{"positions": "learned", "qk_norm": false, "bias": "none", "parallel_block": false, "lr_head": 0.00353, "warmup_steps": 200, "final_lr_fraction": 0.1, "dataset": "wikipedia_en"}
Each number is 200 + 40 x the weight over its row's rms, rounded and kept within 0 to 999. Layers, rows and columns count from 0. The size before them is the row's rms in percent of the matrix's.

# layer 3 MLP up, 7168x896, rms 0.0218, rows 3762-3776, columns 784-895
080,248,184,230,155,240,141,188,226,171,231,191,203,191,210,213,227,172,153,219,215,139,172,235,227,207,240,195,146,217,192,116,226,203,198,264,282,218,201,150,187,200,207,210,229,200,143,223,175,208,183,201,175,141,245,194,228,315,306,189,208,239,194,214,193,225,155,185,166,206,210,207,202,240,273,204,171,169,184,144,190,288,203,219,196,186,199,177,179,194,240,225,207,175,209,83,198,170,207,242,266,143,124,219,152,243,246,230,87,250,268,131,133
112,244,264,160,187,196,192,150,206,226,180,130,253,205,208,228,213,227,227,198,173,161,191,141,143,165,199,170,244,228,173,194,217,169,197,144,151,139,179,146,199,130,217,195,201,243,168,238,234,213,266,212,133,175,263,136,201,196,224,124,298,171,173,219,157,149,231,223,128,184,215,238,239,153,127,146,175,243,195,98,213,260,254,226,160,208,170,240,169,190,218,249,188,217,188,181,246,143,165,191,151,202,168,197,198,216,202,212,294,195,233,294,200
112,164,244,279,254,147,202,178,171,193,207,220,158,180,180,195,225,159,215,196,240,208,186,178,241,258,160,209,164,164,224,189,247,154,217,186,212,210,166,180,215,267,275,187,182,255,179,131,199,198,123,192,263,230,217,182,191,220,207,135,146,217,283,254,224,166,243,285,251,203,227,181,231,189,200,182,231,255,149,183,199,208,174,171,196,183,213,228,242,190,193,222,213,243,147,235,213,256,225,233,176,139,169,198,232,220,220,244,266,220,151,186,178
109,178,159,232,292,164,181,180,180,216,153,150,233,172,175,192,262,193,173,243,229,196,308,233,199,215,210,187,236,211,144,141,248,175,139,243,214,192,166,200,153,222,219,194,153,250,212,208,178,233,218,159,209,239,317,213,173,231,184,205,168,187,222,162,249,133,199,227,234,162,244,286,243,262,205,127,195,161,180,259,211,233,157,202,193,155,159,207,202,238,167,180,225,232,179,250,156,200,182,199,204,199,138,184,178,265,217,266,219,137,154,217,261
080,167,178,189,129,197,200,255,169,199,262,165,209,159,219,242,204,179,219,212,204,102,283,168,158,174,237,236,210,214,254,162,202,171,235,205,173,277,123,144,179,196,183,232,181,184,248,229,218,178,228,196,215,167,223,217,225,204,234,193,159,217,180,244,181,144,237,178,233,195,240,193,200,212,275,208,213,203,301,175,239,184,103,140,247,236,172,155,193,254,147,185,191,242,247,87,205,214,235,219,243,195,167,176,179,174,231,230,198,228,205,227,215
113,283,245,207,170,252,199,271,265,225,142,327,224,181,275,236,137,200,155,201,176,179,144,230,212,225,256,211,202,265,158,163,198,132,161,208,179,208,261,195,215,177,230,187,211,198,207,149,234,178,228,160,234,167,172,201,240,216,174,135,239,162,164,234,209,164,181,253,221,194,205,254,222,204,238,158,253,233,198,214,142,168,179,170,157,220,123,249,199,193,145,190,166,173,184,237,215,274,294,221,208,201,261,121,245,193,149,173,208,216,199,184,179
089,205,150,205,187,208,289,284,210,127,240,219,248,217,183,219,234,220,134,209,195,239,160,215,233,279,277,232,255,180,191,222,172,144,185,234,159,230,219,245,130,255,235,212,161,192,163,151,173,190,195,172,125,197,216,270,174,193,196,212,182,217,165,170,162,222,168,239,195,260,190,226,226,220,244,210,217,68,86,188,228,244,175,243,209,169,210,178,237,240,217,188,145,198,225,147,200,201,247,199,202,254,238,219,156,144,193,169,250,177,189,213,229
088,191,200,220,300,195,266,232,166,233,260,172,194,263,218,244,140,168,197,224,149,241,233,208,232,242,172,184,230,198,209,244,241,168,282,182,196,200,141,239,229,145,197,173,204,210,207,203,230,181,233,226,166,91,170,110,163,217,211,175,169,170,180,237,230,211,196,207,214,197,135,170,293,211,156,194,189,253,256,218,175,210,83,175,236,167,254,239,173,197,212,183,206,125,154,166,133,234,222,215,185,145,248,229,187,289,243,224,178,164,264,223,200
086,201,173,212,161,165,259,177,230,229,145,215,153,184,160,223,219,135,268,205,264,216,157,206,247,206,157,174,210,188,254,136,279,210,177,189,187,222,144,209,145,197,189,175,182,205,197,267,204,171,265,267,139,219,191,279,274,237,265,183,192,188,239,255,177,217,213,214,187,187,167,247,150,332,233,218,110,226,212,250,224,167,173,122,197,202,185,145,166,274,150,205,140,126,200,170,184,173,270,234,153,244,167,225,227,262,198,183,236,238,182,203,192
083,197,210,297,180,192,210,217,177,194,144,125,221,145,209,215,178,229,188,193,257,173,103,171,219,264,287,152,209,234,128,158,160,186,162,217,208,215,197,178,197,269,134,216,186,269,238,183,209,243,283,206,202,223,186,237,83,166,216,189,232,187,245,200,224,224,258,195,181,229,235,257,182,160,154,193,190,219,218,226,147,205,209,128,248,182,265,212,221,177,161,230,185,213,112,181,112,120,226,195,159,105,219,203,218,212,176,224,297,218,236,255,230
109,218,183,185,228,190,211,198,215,235,217,225,234,175,210,249,181,204,244,174,227,253,175,213,169,200,186,150,200,128,193,244,190,193,168,142,223,240,196,242,245,192,197,250,214,158,198,215,157,260,187,206,216,156,189,235,178,198,251,222,215,212,216,225,237,205,193,209,132,189,201,130,286,239,190,303,305,215,138,157,154,245,98,194,252,192,143,239,251,170,188,210,247,161,213,161,293,173,245,160,233,205,243,174,253,171,225,281,172,178,196,204,253
092,238,205,143,199,212,234,195,264,147,258,141,213,162,183,209,184,175,195,202,196,183,190,214,144,186,145,193,181,217,209,152,214,205,178,208,273,219,243,96,155,230,193,185,187,222,208,207,274,147,172,190,202,186,133,111,166,161,173,222,216,208,174,240,173,193,161,169,240,207,244,263,145,158,187,237,259,208,228,220,183,219,270,248,197,167,244,125,277,161,262,206,163,226,197,181,213,206,183,225,210,192,251,219,207,198,277,227,236,199,177,213,127
113,236,108,252,153,233,143,226,216,198,212,160,167,177,175,138,188,239,219,196,276,154,153,194,230,258,181,179,162,207,161,209,116,283,181,117,209,251,192,198,250,143,202,221,176,162,177,284,146,144,263,165,199,218,97,242,158,205,193,166,239,189,106,240,166,288,235,207,226,290,286,176,176,196,192,256,151,241,173,132,287,184,215,209,203,199,236,163,166,244,145,275,215,266,290,209,188,163,188,214,200,166,197,171,244,282,201,244,282,179,216,208,232
088,109,135,290,258,227,179,177,180,153,130,194,166,202,253,234,86,246,224,187,157,212,150,154,155,154,191,225,310,306,201,275,253,230,217,198,223,172,178,238,238,213,189,203,210,165,159,168,170,261,194,297,158,171,221,253,229,241,243,230,171,206,227,212,275,229,193,160,197,176,210,197,230,256,229,174,253,105,188,162,231,193,189,218,169,228,222,211,192,231,155,199,221,131,243,206,159,264,207,175,179,217,259,242,165,248,192,258,225,232,169,226,265
111,158,149,147,167,186,198,262,228,156,166,237,227,240,167,221,170,200,218,153,226,200,218,248,163,173,206,224,239,198,236,237,173,199,206,136,269,177,162,201,225,191,153,242,224,114,204,182,216,197,197,149,188,252,208,144,202,245,207,242,196,161,121,168,208,259,216,180,170,289,231,195,230,200,260,166,245,168,207,229,238,159,254,146,120,190,221,232,181,222,205,187,172,192,172,105,250,152,154,189,201,209,190,279,178,128,199,208,193,229,287,203,206
# layer 3 MLP down (transposed), 7168x896, rms 0.00823, rows 3762-3775, columns 784-895
075,178,204,169,230,178,186,238,209,241,158,167,222,262,198,180,182,213,327,178,203,244,215,182,176,222,193,148,213,181,193,230,165,179,196,115,138,256,206,257,196,172,217,177,154,152,206,87,255,225,206,227,207,197,223,213,263,143,118,146,251,178,164,194,213,233,268,243,274,242,225,190,211,202,130,259,208,239,211,290,138,134,173,197,251,168,214,182,187,178,186,120,174,206,202,244,179,171,189,201,132,267,278,180,259,190,207,189,212,145,191,255,258
111,156,231,229,225,168,177,231,195,174,191,229,183,159,226,243,218,161,254,135,190,248,274,191,200,198,170,223,221,218,215,229,240,184,241,176,212,117,155,197,220,182,130,209,172,160,199,240,158,261,263,167,213,215,265,240,138,204,182,219,147,202,262,168,212,253,159,186,243,224,170,184,193,249,224,229,185,134,162,154,157,229,205,245,197,250,252,79,201,132,194,242,158,148,199,252,177,247,198,217,184,176,230,138,141,169,117,194,112,242,219,149,230
107,208,154,208,146,185,228,275,228,234,139,163,279,187,170,235,175,197,167,122,214,233,178,223,164,175,219,262,235,201,217,184,190,251,201,213,184,168,258,216,237,240,156,174,177,179,205,233,137,196,259,225,202,220,162,223,233,135,100,249,168,191,245,213,170,221,193,144,170,252,207,262,167,144,227,236,284,135,204,172,191,191,177,239,189,173,191,248,223,190,139,172,153,120,193,183,179,210,149,125,166,243,130,173,238,176,156,190,163,171,211,184,247
101,248,141,187,188,223,215,182,182,185,248,211,185,158,175,165,163,203,255,271,219,171,214,241,140,238,271,174,231,75,206,268,199,161,202,227,281,186,161,219,208,186,196,183,193,219,181,138,169,194,159,238,247,214,192,172,147,211,206,200,221,211,170,161,202,191,240,222,169,259,191,182,182,251,176,231,138,208,195,216,266,204,222,234,212,259,149,238,180,179,163,159,177,231,225,219,264,218,175,203,164,177,132,234,239,159,200,239,203,184,244,210,220
075,270,235,174,252,199,190,175,173,204,164,238,304,228,191,188,180,197,169,211,237,265,81,280,237,230,199,211,254,185,192,257,151,194,248,199,223,217,229,274,185,151,250,180,183,134,153,150,161,231,256,208,222,199,204,139,252,244,127,204,206,179,207,183,217,189,237,205,145,239,212,223,198,123,213,159,188,198,188,184,148,229,260,204,129,160,196,184,189,246,226,228,239,182,224,237,204,144,192,179,249,166,189,249,207,185,174,205,111,144,175,190,202
122,236,103,202,188,170,114,180,194,233,231,305,156,160,137,156,166,218,141,179,195,144,253,171,215,207,241,197,246,220,129,310,151,148,200,167,234,163,194,260,228,164,227,286,196,208,174,222,201,183,195,214,236,182,181,187,242,207,237,233,181,201,240,181,157,205,160,186,207,201,183,246,189,144,218,195,218,221,190,196,227,251,191,190,247,180,212,230,174,194,216,213,307,239,188,171,236,171,194,257,155,240,137,199,239,199,218,307,191,188,169,199,184
087,193,220,190,221,218,220,197,257,234,217,235,148,218,141,195,207,239,219,207,154,179,228,276,233,156,196,240,225,228,201,204,204,168,221,209,195,190,203,219,242,238,263,174,202,221,159,229,214,174,159,231,227,243,173,153,240,200,273,162,194,259,190,172,241,223,155,246,303,178,218,211,210,138,228,138,246,206,186,171,155,159,170,203,142,225,176,308,159,241,181,189,245,226,145,228,154,150,243,191,163,211,151,190,158,183,133,165,199,167,181,203,200
089,202,204,197,143,218,208,197,233,112,240,263,237,139,212,212,166,217,231,185,201,147,170,238,187,172,125,201,168,257,231,179,131,201,202,248,242,215,185,197,171,196,235,195,149,144,228,178,237,153,139,125,134,303,234,248,215,263,261,256,165,165,217,251,197,202,227,152,212,216,193,232,167,115,304,223,241,163,165,245,191,206,197,207,248,179,225,151,198,210,139,214,160,190,139,185,201,204,192,175,205,178,251,176,215,126,220,189,128,187,172,210,212
086,238,219,162,208,206,97,181,171,170,201,176,169,216,182,180,246,226,211,231,196,227,286,183,167,122,213,188,152,208,216,213,167,203,204,182,208,191,265,203,282,231,169,221,199,240,247,235,160,186,177,137,235,249,166,234,127,221,165,186,192,167,184,131,249,169,230,134,257,173,174,262,186,154,154,210,251,207,256,201,179,192,176,198,190,219,136,260,198,194,248,217,208,238,230,222,215,225,253,219,191,172,258,172,191,176,143,184,223,188,255,171,255
082,122,210,236,164,174,208,270,182,224,165,114,270,209,212,155,163,178,230,216,210,156,233,188,257,214,203,249,183,202,258,136,178,195,200,211,226,174,161,200,247,175,215,248,219,236,163,194,237,119,119,238,198,175,163,163,194,268,202,187,209,205,226,167,189,297,189,283,108,141,178,152,259,201,248,177,186,229,249,219,239,216,246,167,184,91,182,187,229,232,279,212,221,79,297,130,219,200,183,229,272,231,219,236,131,151,212,154,147,252,258,226,203
109,188,205,183,200,157,210,186,213,213,150,192,232,226,207,146,227,254,215,180,169,115,148,228,238,248,245,201,226,200,186,149,158,171,190,255,241,231,172,130,266,198,194,149,224,129,230,257,204,156,199,196,140,206,195,203,195,200,119,179,149,212,213,135,154,205,166,162,246,167,196,256,153,202,175,142,169,168,194,213,216,136,242,267,210,213,164,207,212,189,158,179,181,260,177,253,174,224,103,171,169,166,125,215,194,230,213,155,207,202,225,164,188
097,185,132,207,234,155,191,205,160,156,213,158,230,201,279,161,223,240,206,205,169,219,202,183,190,247,207,141,196,215,132,185,246,151,149,194,175,262,160,227,211,226,154,174,193,234,158,203,187,213,262,222,143,209,288,243,182,184,198,214,143,312,181,188,235,186,218,90,211,254,203,141,178,189,248,172,231,214,153,220,184,203,199,186,181,149,189,185,203,290,212,263,235,211,166,242,210,161,162,214,147,224,208,179,161,162,181,167,228,253,190,227,233
111,185,239,205,233,220,191,208,227,178,160,189,219,252,188,189,253,135,244,169,149,267,227,262,219,218,232,233,282,177,185,143,168,195,163,218,230,214,212,243,139,193,169,246,154,185,175,73,218,114,214,339,237,200,259,161,246,221,243,219,232,253,199,158,203,199,190,214,199,145,142,164,192,238,163,180,151,132,132,201,144,237,195,221,265,169,132,240,133,177,209,202,132,179,154,159,227,154,230,270,219,216,221,218,157,199,257,162,262,167,210,238,146
088,243,262,196,161,173,135,170,256,188,210,192,255,210,217,212,252,197,192,222,252,184,266,186,212,207,198,187,127,167,191,231,138,174,156,257,145,202,192,127,185,208,195,234,216,226,208,147,207,230,209,142,217,205,183,176,229,152,156,159,227,190,201,203,234,238,195,187,213,220,218,191,172,174,233,194,136,237,203,75,178,204,122,173,200,199,161,217,176,129,173,267,119,268,173,176,223,221,201,236,188,199,216,164,182,167,213,233,228,134,228,181,184